config = dict(
    num_attention_heads=6,
    hidden_act='swiglu',
    norm='rmsnorm',
    norm_eps=1e-05,
    positions='rope',
    rope_fraction=1.0,
    lr_mult_o=1.15,
    warmup_steps=92,
    doc_mask=False,
    train_tokens=521300000,
    dataset='wikipedia_en',
)
Each number is 50 + 12 x the weight over the matrix's rms, rounded and kept within 0 to 99. Layers, rows and columns count from 0.

# layer 8 MLP down, 256x1024, rms 0.117, rows 190-215, columns 512-639
60 43 59 51 51 62 44 48 27 28 31 40 46 35 45 64 79 65 53 40 40 55 67 41 56 50 51 36 57 21 58 44 52 27 33 33 43 44 62 42 41 60 57 59 32 56 40 42 46 39 43 48 32 72 47 50 23 47 36 51 35 58 34 63 38 40 43 53 49 49 67 64 51 42 50 68 29 56 35 61 48 54 59 54 56 57 48 39 46 52 46 48 56 59 34 44 52 43 48 28 62 59 49 52 62 34 49 57 48 65 66 35 63 52 32 39 53 63 45 41 64 35 31 43 39 26 41 52
37 42 45 48 35 53 55 29 61 42 48 69 42 48 24 59 71 88 59 41 42 31 48 41 49 49 54 64 35 45 58 56 50 41 43 45 53 42 38 44 47 51 47 64 70 74 64 32 52 69 66 56 40 57 58 68 30 37 64 53 38 68 42 45 40 39 29 63 37 48 67 66 42 76 45 41 37 36 25 46 54 26 39 55 70 28 62 49 35 45 84 53 30 39 48 48 33 54 46 55 57 63 52 45 36 53 35 47 54 43 55 42 41 67 61 57 69 63 51 38 62 42 61 31 41 48 55 59
50 42 49 42 44 71 56 57 60 47 38 42 29 47 33 55 67 44 59 51 67 69 51 54 55 64 49 59 54 49 56 45 54 54 47 51 33 56 41 25 46 37 34 44 61 51 66 47 56 42 54 71 50 72 61 56 38 41 52 61 58 65 56 72 57 47 60 62 40 68 41 43 50 63 48 46 55 53 55 61 46 37 32 46 51 54 42 71 64 54 48 45 46 53 49 46 36 39 44 52 56 47 60 52 53 66 29 50 67 30 40 45 72 55 50 69 27 46 41 37 54 17 68 39 19 58 48 37
32 52 56 54 48 62 56 62 55 23 52 41 28 44 42 46 66 58 36 40 48 38 75 61 73 55 49 54 57 57 77 60 58 53 54 51 55 64 51 67 45 52 44 46 54 51 60 82 69 50 44 66 47 46 25 42 49 48 45 79 65 43 48 46 27 63 53 21 40 42 50 44 37 51 44 45 43 54 74 45 32 47 48 34 57 69 46 62 44 55 38 51 28 43 63 56 62 31 40 47 33 39 39 52 64 41 63 31 52 54 43 56 62 50 47 54 53 40 56 49 48 60 41 59 42 70 45 58
38 58 31 45 32 50 41 58 57 71 63 64 51 46 42 46 60 46 38 52 48 59 44 81 37 50 57 36 24 43 38 49 56 57 55 61 39 55 37 66 47 40 29 63 42 51 28 46 38 56 59 50 39 44 43 43 37 39 44 35 65 65 54 62 38 65 69 50 60 59 63 65 63 44 68 44 40 50 65 62 43 51 37 56 30 49 62 42 55 43 61 54 24 65 64 64 56 52 16 44 51 47 62 61 55 31 51 35 45 73 51 34 56 67 45 45 38 43 42 54 51 40 39 52 49 50 46 31
50 64 61 62 58 44 52 70 45 69 34 50 38 45 42 43 56 65 67 53 84 61 37 65 29 44 45 55 59 23 78 67 49 57 41 71 32 38 55 56 45 52 83 66 43 51 60 74 58 35 55 53 48 42 67 46 57 33 60 49 60 52 62 71 39 67 40 46 47 52 36 27 42 58 53 46 20 61 65 75 37 45 34 64 56 37 60 39 59 51 62 64 44 37 46 60 49 38 45 43 53 47 66 56 55 40 55 35 39 39 52 36 65 42 73 67 39 62 47 47 35 57 62 36 47 57 61 30
59 50 53 34 38 57 43 74 32 33 47 44 62 45 37 47 66 46 54 63 57 34 61 55 76 51 54 38 45 48 49 26 50 56 67 55 39 20 37 55 48 46 62 40 56 33 43 74 45 50 59 48 60 66 53 34 56 59 33 47 54 35 33 42 32 51 56 54 62 48 68 45 41 37 64 29 60 33 51 49 38 50 23 44 22 55 52 65 48 60 53 57 55 54 44 56 71 57 53 49 43 33 42 65 41 37 57 55 61 65 45 57 70 38 48 41 66 40 56 70 40 49 21 55 54 74 32 57
39 55 61 34 61 67 48 60 21 57 47 42 41 39 40 64 50 25 79 49 56 61 51 75 51 57 51 28 64 57 36 64 43 40 49 18 42 56 55 67 46 55 27 49 33 50 34 53 55 35 32 41 46 59 47 46 49 21 51 52 61 57 55 61 50 59 61 60 63 50 33 67 51 47 42 55 58 51 59 55 49 54 41 45 55 68 48 51 51 47 64 52 61 56 41 58 67 76 64 38 47 54 54 57 57 53 43 39 55 59 31 68 51 43 57 42 59 52 45 60 53 48 41 51 62 47 48 35
49 70 37 69 56 70 51 43 51 48 48 48 34 50 45 38 76 42 47 48 53 40 50 33 54 37 47 52 48 67 49 46 53 66 44 34 60 49 51 64 67 35 47 48 43 60 53 47 66 49 32 54 42 63 58 60 58 49 41 37 50 49 56 63 59 66 60 33 38 55 61 44 53 56 74 45 58 57 62 58 52 29 60 50 63 77 45 55 44 37 50 51 32 41 69 44 43 63 75 60 71 45 44 65 42 43 43 46 51 57 59 52 46 57 43 56 62 54 67 34 63 49 47 61 27 51 44 60
63 27 58 57 39 47 56 35 70 49 73 45 46 28 48 70 45 27 64 43 69 42 40 57 26 47 43 52 60 39 52 34 77 63 51 45 72 53 64 61 73 66 64 68 61 56 56 55 29 58 46 60 69 35 33 60 38 72 41 49 34 29 58 36 49 52 43 42 44 43 67 51 62 53 55 50 63 64 37 45 55 60 60 67 61 43 48 41 29 52 55 45 57 51 46 37 47 46 38 41 37 61 61 33 42 33 63 57 26 36 50 52 42 78 47 50 56 26 58 62 43 54 56 31 29 46 46 44
65 28 74 54 61 60 51 69 49 49 59 58 49 61 36 48 63 50 32 49 75 53 63 28 48 42 52 46 65 32 49 59 47 49 53 55 49 60 41 45 52 55 51 51 58 38 35 42 41 23 38 44 72 62 25 46 46 46 69 58 59 37 38 50 69 45 65 28 60 31 26 32 18 52 38 45 52 36 46 57 45 47 57 52 70 73 58 43 57 48 58 39 52 31 61 42 65 43 48 55 41 57 33 30 22 16 31 57 38 58 51 46 34 39 51 72 59 58 63 46 39 61 45 45 73 44 52 55
42 43 69 62 42 47 60 42 56 43 58 42 41 45 61 43 62 51 49 49 28 46 38 59 54 49 67 43 44 54 46 41 52 45 42 54 70 49 35 36 32 55 48 46 47 52 38 50 37 52 30 47 52 52 65 38 58 49 33 56 56 22 42 60 45 52 34 35 40 44 43 52 60 45 61 38 62 42 57 62 75 58 46 53 36 55 48 60 65 44 66 48 48 61 35 55 43 62 54 39 65 28 37 56 62 58 59 45 50 45 40 59 48 50 62 57 43 54 57 77 41 52 68 49 54 72 39 44
39 69 42 61 46 60 59 68 56 50 74 43 69 53 47 59 37 62 43 69 47 71 75 69 64 54 34 53 41 35 39 54 41 61 66 62 51 55 56 62 46 43 58 61 57 36 60 56 34 52 38 36 60 32 50 66 43 40 31 30 56 50 38 47 52 44 38 49 62 52 45 93 61 33 57 51 48 40 53 48 62 53 46 63 54 42 62 32 58 52 68 68 40 50 42 68 45 58 58 57 30 47 44 40 49 44 35 80 53 47 66 42 65 64 61 41 45 69 39 52 52 48 66 65 54 54 79 44
35 51 54 40 45 70 37 60 46 24 40 43 67 72 40 42 67 33 43 47 59 52 51 30 47 47 74 62 51 63 51 25 65 52 46 40 47 43 50 45 52 69 63 42 62 80 55 48 37 72 56 58 49 60 64 42 54 54 66 44 70 59 26 37 45 38 29 54 42 57 54 43 40 59 25 53 70 65 39 50 54 45 50 51 49 57 77 43 48 38 50 57 53 56 50 53 43 33 42 47 56 38 53 70 59 56 56 58 55 55 61 51 59 38 47 57 31 48 30 45 44 41 37 60 57 67 48 60
60 45 63 66 52 37 42 43 58 40 32 54 63 52 47 66 62 58 47 44 43 77 19 38 64 58 38 49 57 61 59 52 54 61 47 57 48 59 35 46 43 53 74 52 48 64 48 59 38 32 51 44 66 52 52 37 72 72 48 55 59 43 58 42 27 24 61 59 52 55 61 43 47 69 59 41 63 64 43 60 46 54 41 67 51 43 68 48 58 32 74 33 76 43 60 42 65 51 69 43 71 42 62 53 30 51 50 42 56 56 32 53 25 67 54 50 72 66 33 58 54 64 62 76 33 43 41 52
48 40 70 51 49 51 27 44 43 60 44 37 69 55 59 43 59 47 47 61 64 47 61 55 55 57 63 36 36 51 32 36 50 48 72 60 52 51 65 47 33 45 41 70 68 50 43 55 58 58 38 76 43 48 45 45 57 53 62 54 66 43 49 44 38 72 53 50 53 31 42 58 48 44 27 42 62 37 61 49 56 46 49 31 22 52 57 33 39 50 38 39 58 66 30 47 42 65 63 52 59 56 34 41 50 61 41 39 53 38 47 43 65 42 59 37 48 29 54 47 44 47 65 44 59 66 62 59
38 43 36 61 73 52 60 74 53 55 42 44 46 59 61 40 52 41 58 52 54 61 48 40 55 60 68 52 62 46 61 46 46 60 65 54 67 15 58 41 39 57 31 48 42 27 44 45 54 61 27 38 51 31 57 42 60 64 33 59 68 63 64 36 56 51 46 13 65 62 50 50 43 63 42 33 42 39 56 60 73 49 34 52 48 66 50 41 32 24 47 54 30 49 57 34 54 57 32 38 54 57 44 62 59 58 39 50 54 39 54 59 71 52 66 58 37 41 52 59 55 58 49 57 49 49 49 67
40 29 57 23 67 49 54 65 48 69 45 61 23 41 47 39 65 43 51 54 59 56 48 48 41 50 15 62 51 51 53 68 45 46 25 64 42 68 40 44 48 30 59 51 68 69 54 64 52 28 48 46 36 44 61 59 34 51 63 60 57 52 50 57 78 60 54 42 47 84 46 44 48 57 46 51 47 45 55 68 60 34 38 55 38 33 57 62 48 57 47 61 69 47 49 37 64 69 46 51 50 38 50 47 49 54 42 65 38 66 47 50 28 62 62 38 60 57 42 55 51 42 34 63 67 62 48 77
27 34 44 59 65 53 55 35 67 58 61 54 47 38 50 50 43 34 57 53 31 61 18 69 52 48 52 57 50 58 52 56 51 58 23 64 62 80 34 52 42 30 34 42 41 34 53 35 47 49 67 41 26 53 47 55 33 41 58 67 63 51 67 53 52 27 65 41 49 54 40 63 48 42 44 41 33 62 53 67 26 63 45 35 60 50 64 53 37 63 63 48 34 59 43 79 55 69 45 59 49 76 57 74 41 69 64 28 55 56 45 53 49 35 38 22 58 52 54 52 63 52 52 50 57 36 52 36
46 42 30 42 43 35 67 45 62 76 36 57 55 62 56 49 49 45 49 44 58 57 63 40 72 55 56 49 59 51 42 59 39 66 49 28 43 59 43 48 34 42 49 59 69 34 39 55 44 52 63 45 45 48 47 61 64 45 55 49 85 59 31 26 46 56 38 47 44 46 62 58 59 62 49 71 48 67 62 44 67 52 68 51 56 62 71 28 52 61 30 50 50 55 64 33 68 54 55 46 38 50 53 51 51 48 37 66 59 43 54 60 54 51 44 66 68 31 32 50 65 60 53 38 32 51 54 45
52 41 62 44 70 45 62 45 57 34 54 62 31 50 47 41 32 54 31 41 60 84 29 68 40 27 64 42 74 39 82 60 54 32 50 76 66 46 53 40 51 69 53 58 29 42 60 73 59 45 56 64 49 50 59 53 53 64 51 65 23 52 34 76 41 47 64 59 65 39 49 50 64 40 56 43 41 56 36 67 50 70 75 31 38 51 50 34 59 65 51 54 62 35 31 54 41 71 45 62 39 54 41 50 42 42 39 38 52 37 37 56 37 48 55 38 49 41 33 61 44 54 55 47 50 58 52 47
86 55 54 44 37 83 28 37 60 45 63 56 42 77 66 57 75 39 34 35 40 17 47 35 57 52 50 37 70 44 38 33 67 66 35 40 57 45 55 75 71 56 31 53 80 60 41 12 82 41 44 45 67 54 53 62 65 50 78 24 26 56 53 42 82 69 63 72 53 33 55 55 37 24 51 65 45 57 72 25 49 46 73 51 61 34 37 19 58 36 08 43 61 57 72 42 62 59 59 54 81 50 38 56 44 43 47 64 36 34 23 60 49 39 26 63 40 31 55 44 62 50 45 54 69 80 42 30
46 51 62 65 67 54 30 44 43 67 50 57 43 61 42 56 57 54 55 49 43 63 35 40 56 56 47 56 59 53 45 35 40 56 50 58 35 55 38 61 52 61 48 62 55 44 32 42 45 48 49 30 18 43 41 32 51 51 49 43 42 36 56 35 45 25 64 51 43 61 34 67 57 40 54 44 45 63 39 65 44 32 52 43 60 45 58 36 70 31 37 39 37 35 50 65 62 47 47 49 40 56 46 60 71 50 37 41 47 50 49 53 55 60 46 26 49 26 63 39 41 42 37 39 50 76 66 31
61 72 44 57 49 71 33 61 44 48 55 57 44 43 48 44 62 68 49 30 31 36 69 45 38 42 59 48 54 42 52 45 61 45 33 56 25 55 56 57 56 37 21 44 45 44 76 69 68 62 44 37 35 72 33 41 57 46 40 65 37 41 34 50 38 48 45 31 61 30 44 50 57 27 57 29 51 63 58 63 55 48 61 60 46 39 60 30 44 62 52 38 58 61 67 32 52 72 57 57 58 48 78 60 38 18 14 74 69 61 62 48 48 36 56 51 41 31 64 62 44 50 42 42 49 42 55 51
47 38 26 53 58 52 54 36 40 52 67 38 65 34 54 77 55 31 66 47 56 47 51 61 49 67 45 37 54 53 60 43 34 33 56 24 74 60 40 66 37 27 65 38 33 57 16 52 58 45 43 55 62 46 63 51 47 37 57 65 42 48 49 78 41 42 61 61 40 56 43 41 37 37 36 53 40 47 46 41 52 51 68 48 38 42 41 49 41 69 53 56 49 58 52 31 65 49 64 56 48 60 41 38 50 55 64 33 36 47 51 38 56 30 56 58 59 60 62 64 39 43 59 64 54 62 43 65
39 27 37 61 44 82 67 49 35 72 72 41 52 52 51 38 45 55 65 54 42 43 56 48 56 63 58 51 53 39 43 59 59 67 46 52 46 61 58 40 50 68 30 56 37 50 54 54 57 28 60 39 40 38 58 46 48 48 55 54 61 45 34 56 38 54 50 47 42 55 31 40 19 35 33 54 38 44 63 31 37 53 54 68 72 55 51 59 47 42 71 42 43 66 51 41 54 48 58 55 28 55 46 60 52 42 36 38 69 41 48 58 41 27 59 34 53 56 51 30 62 32 62 39 38 62 43 48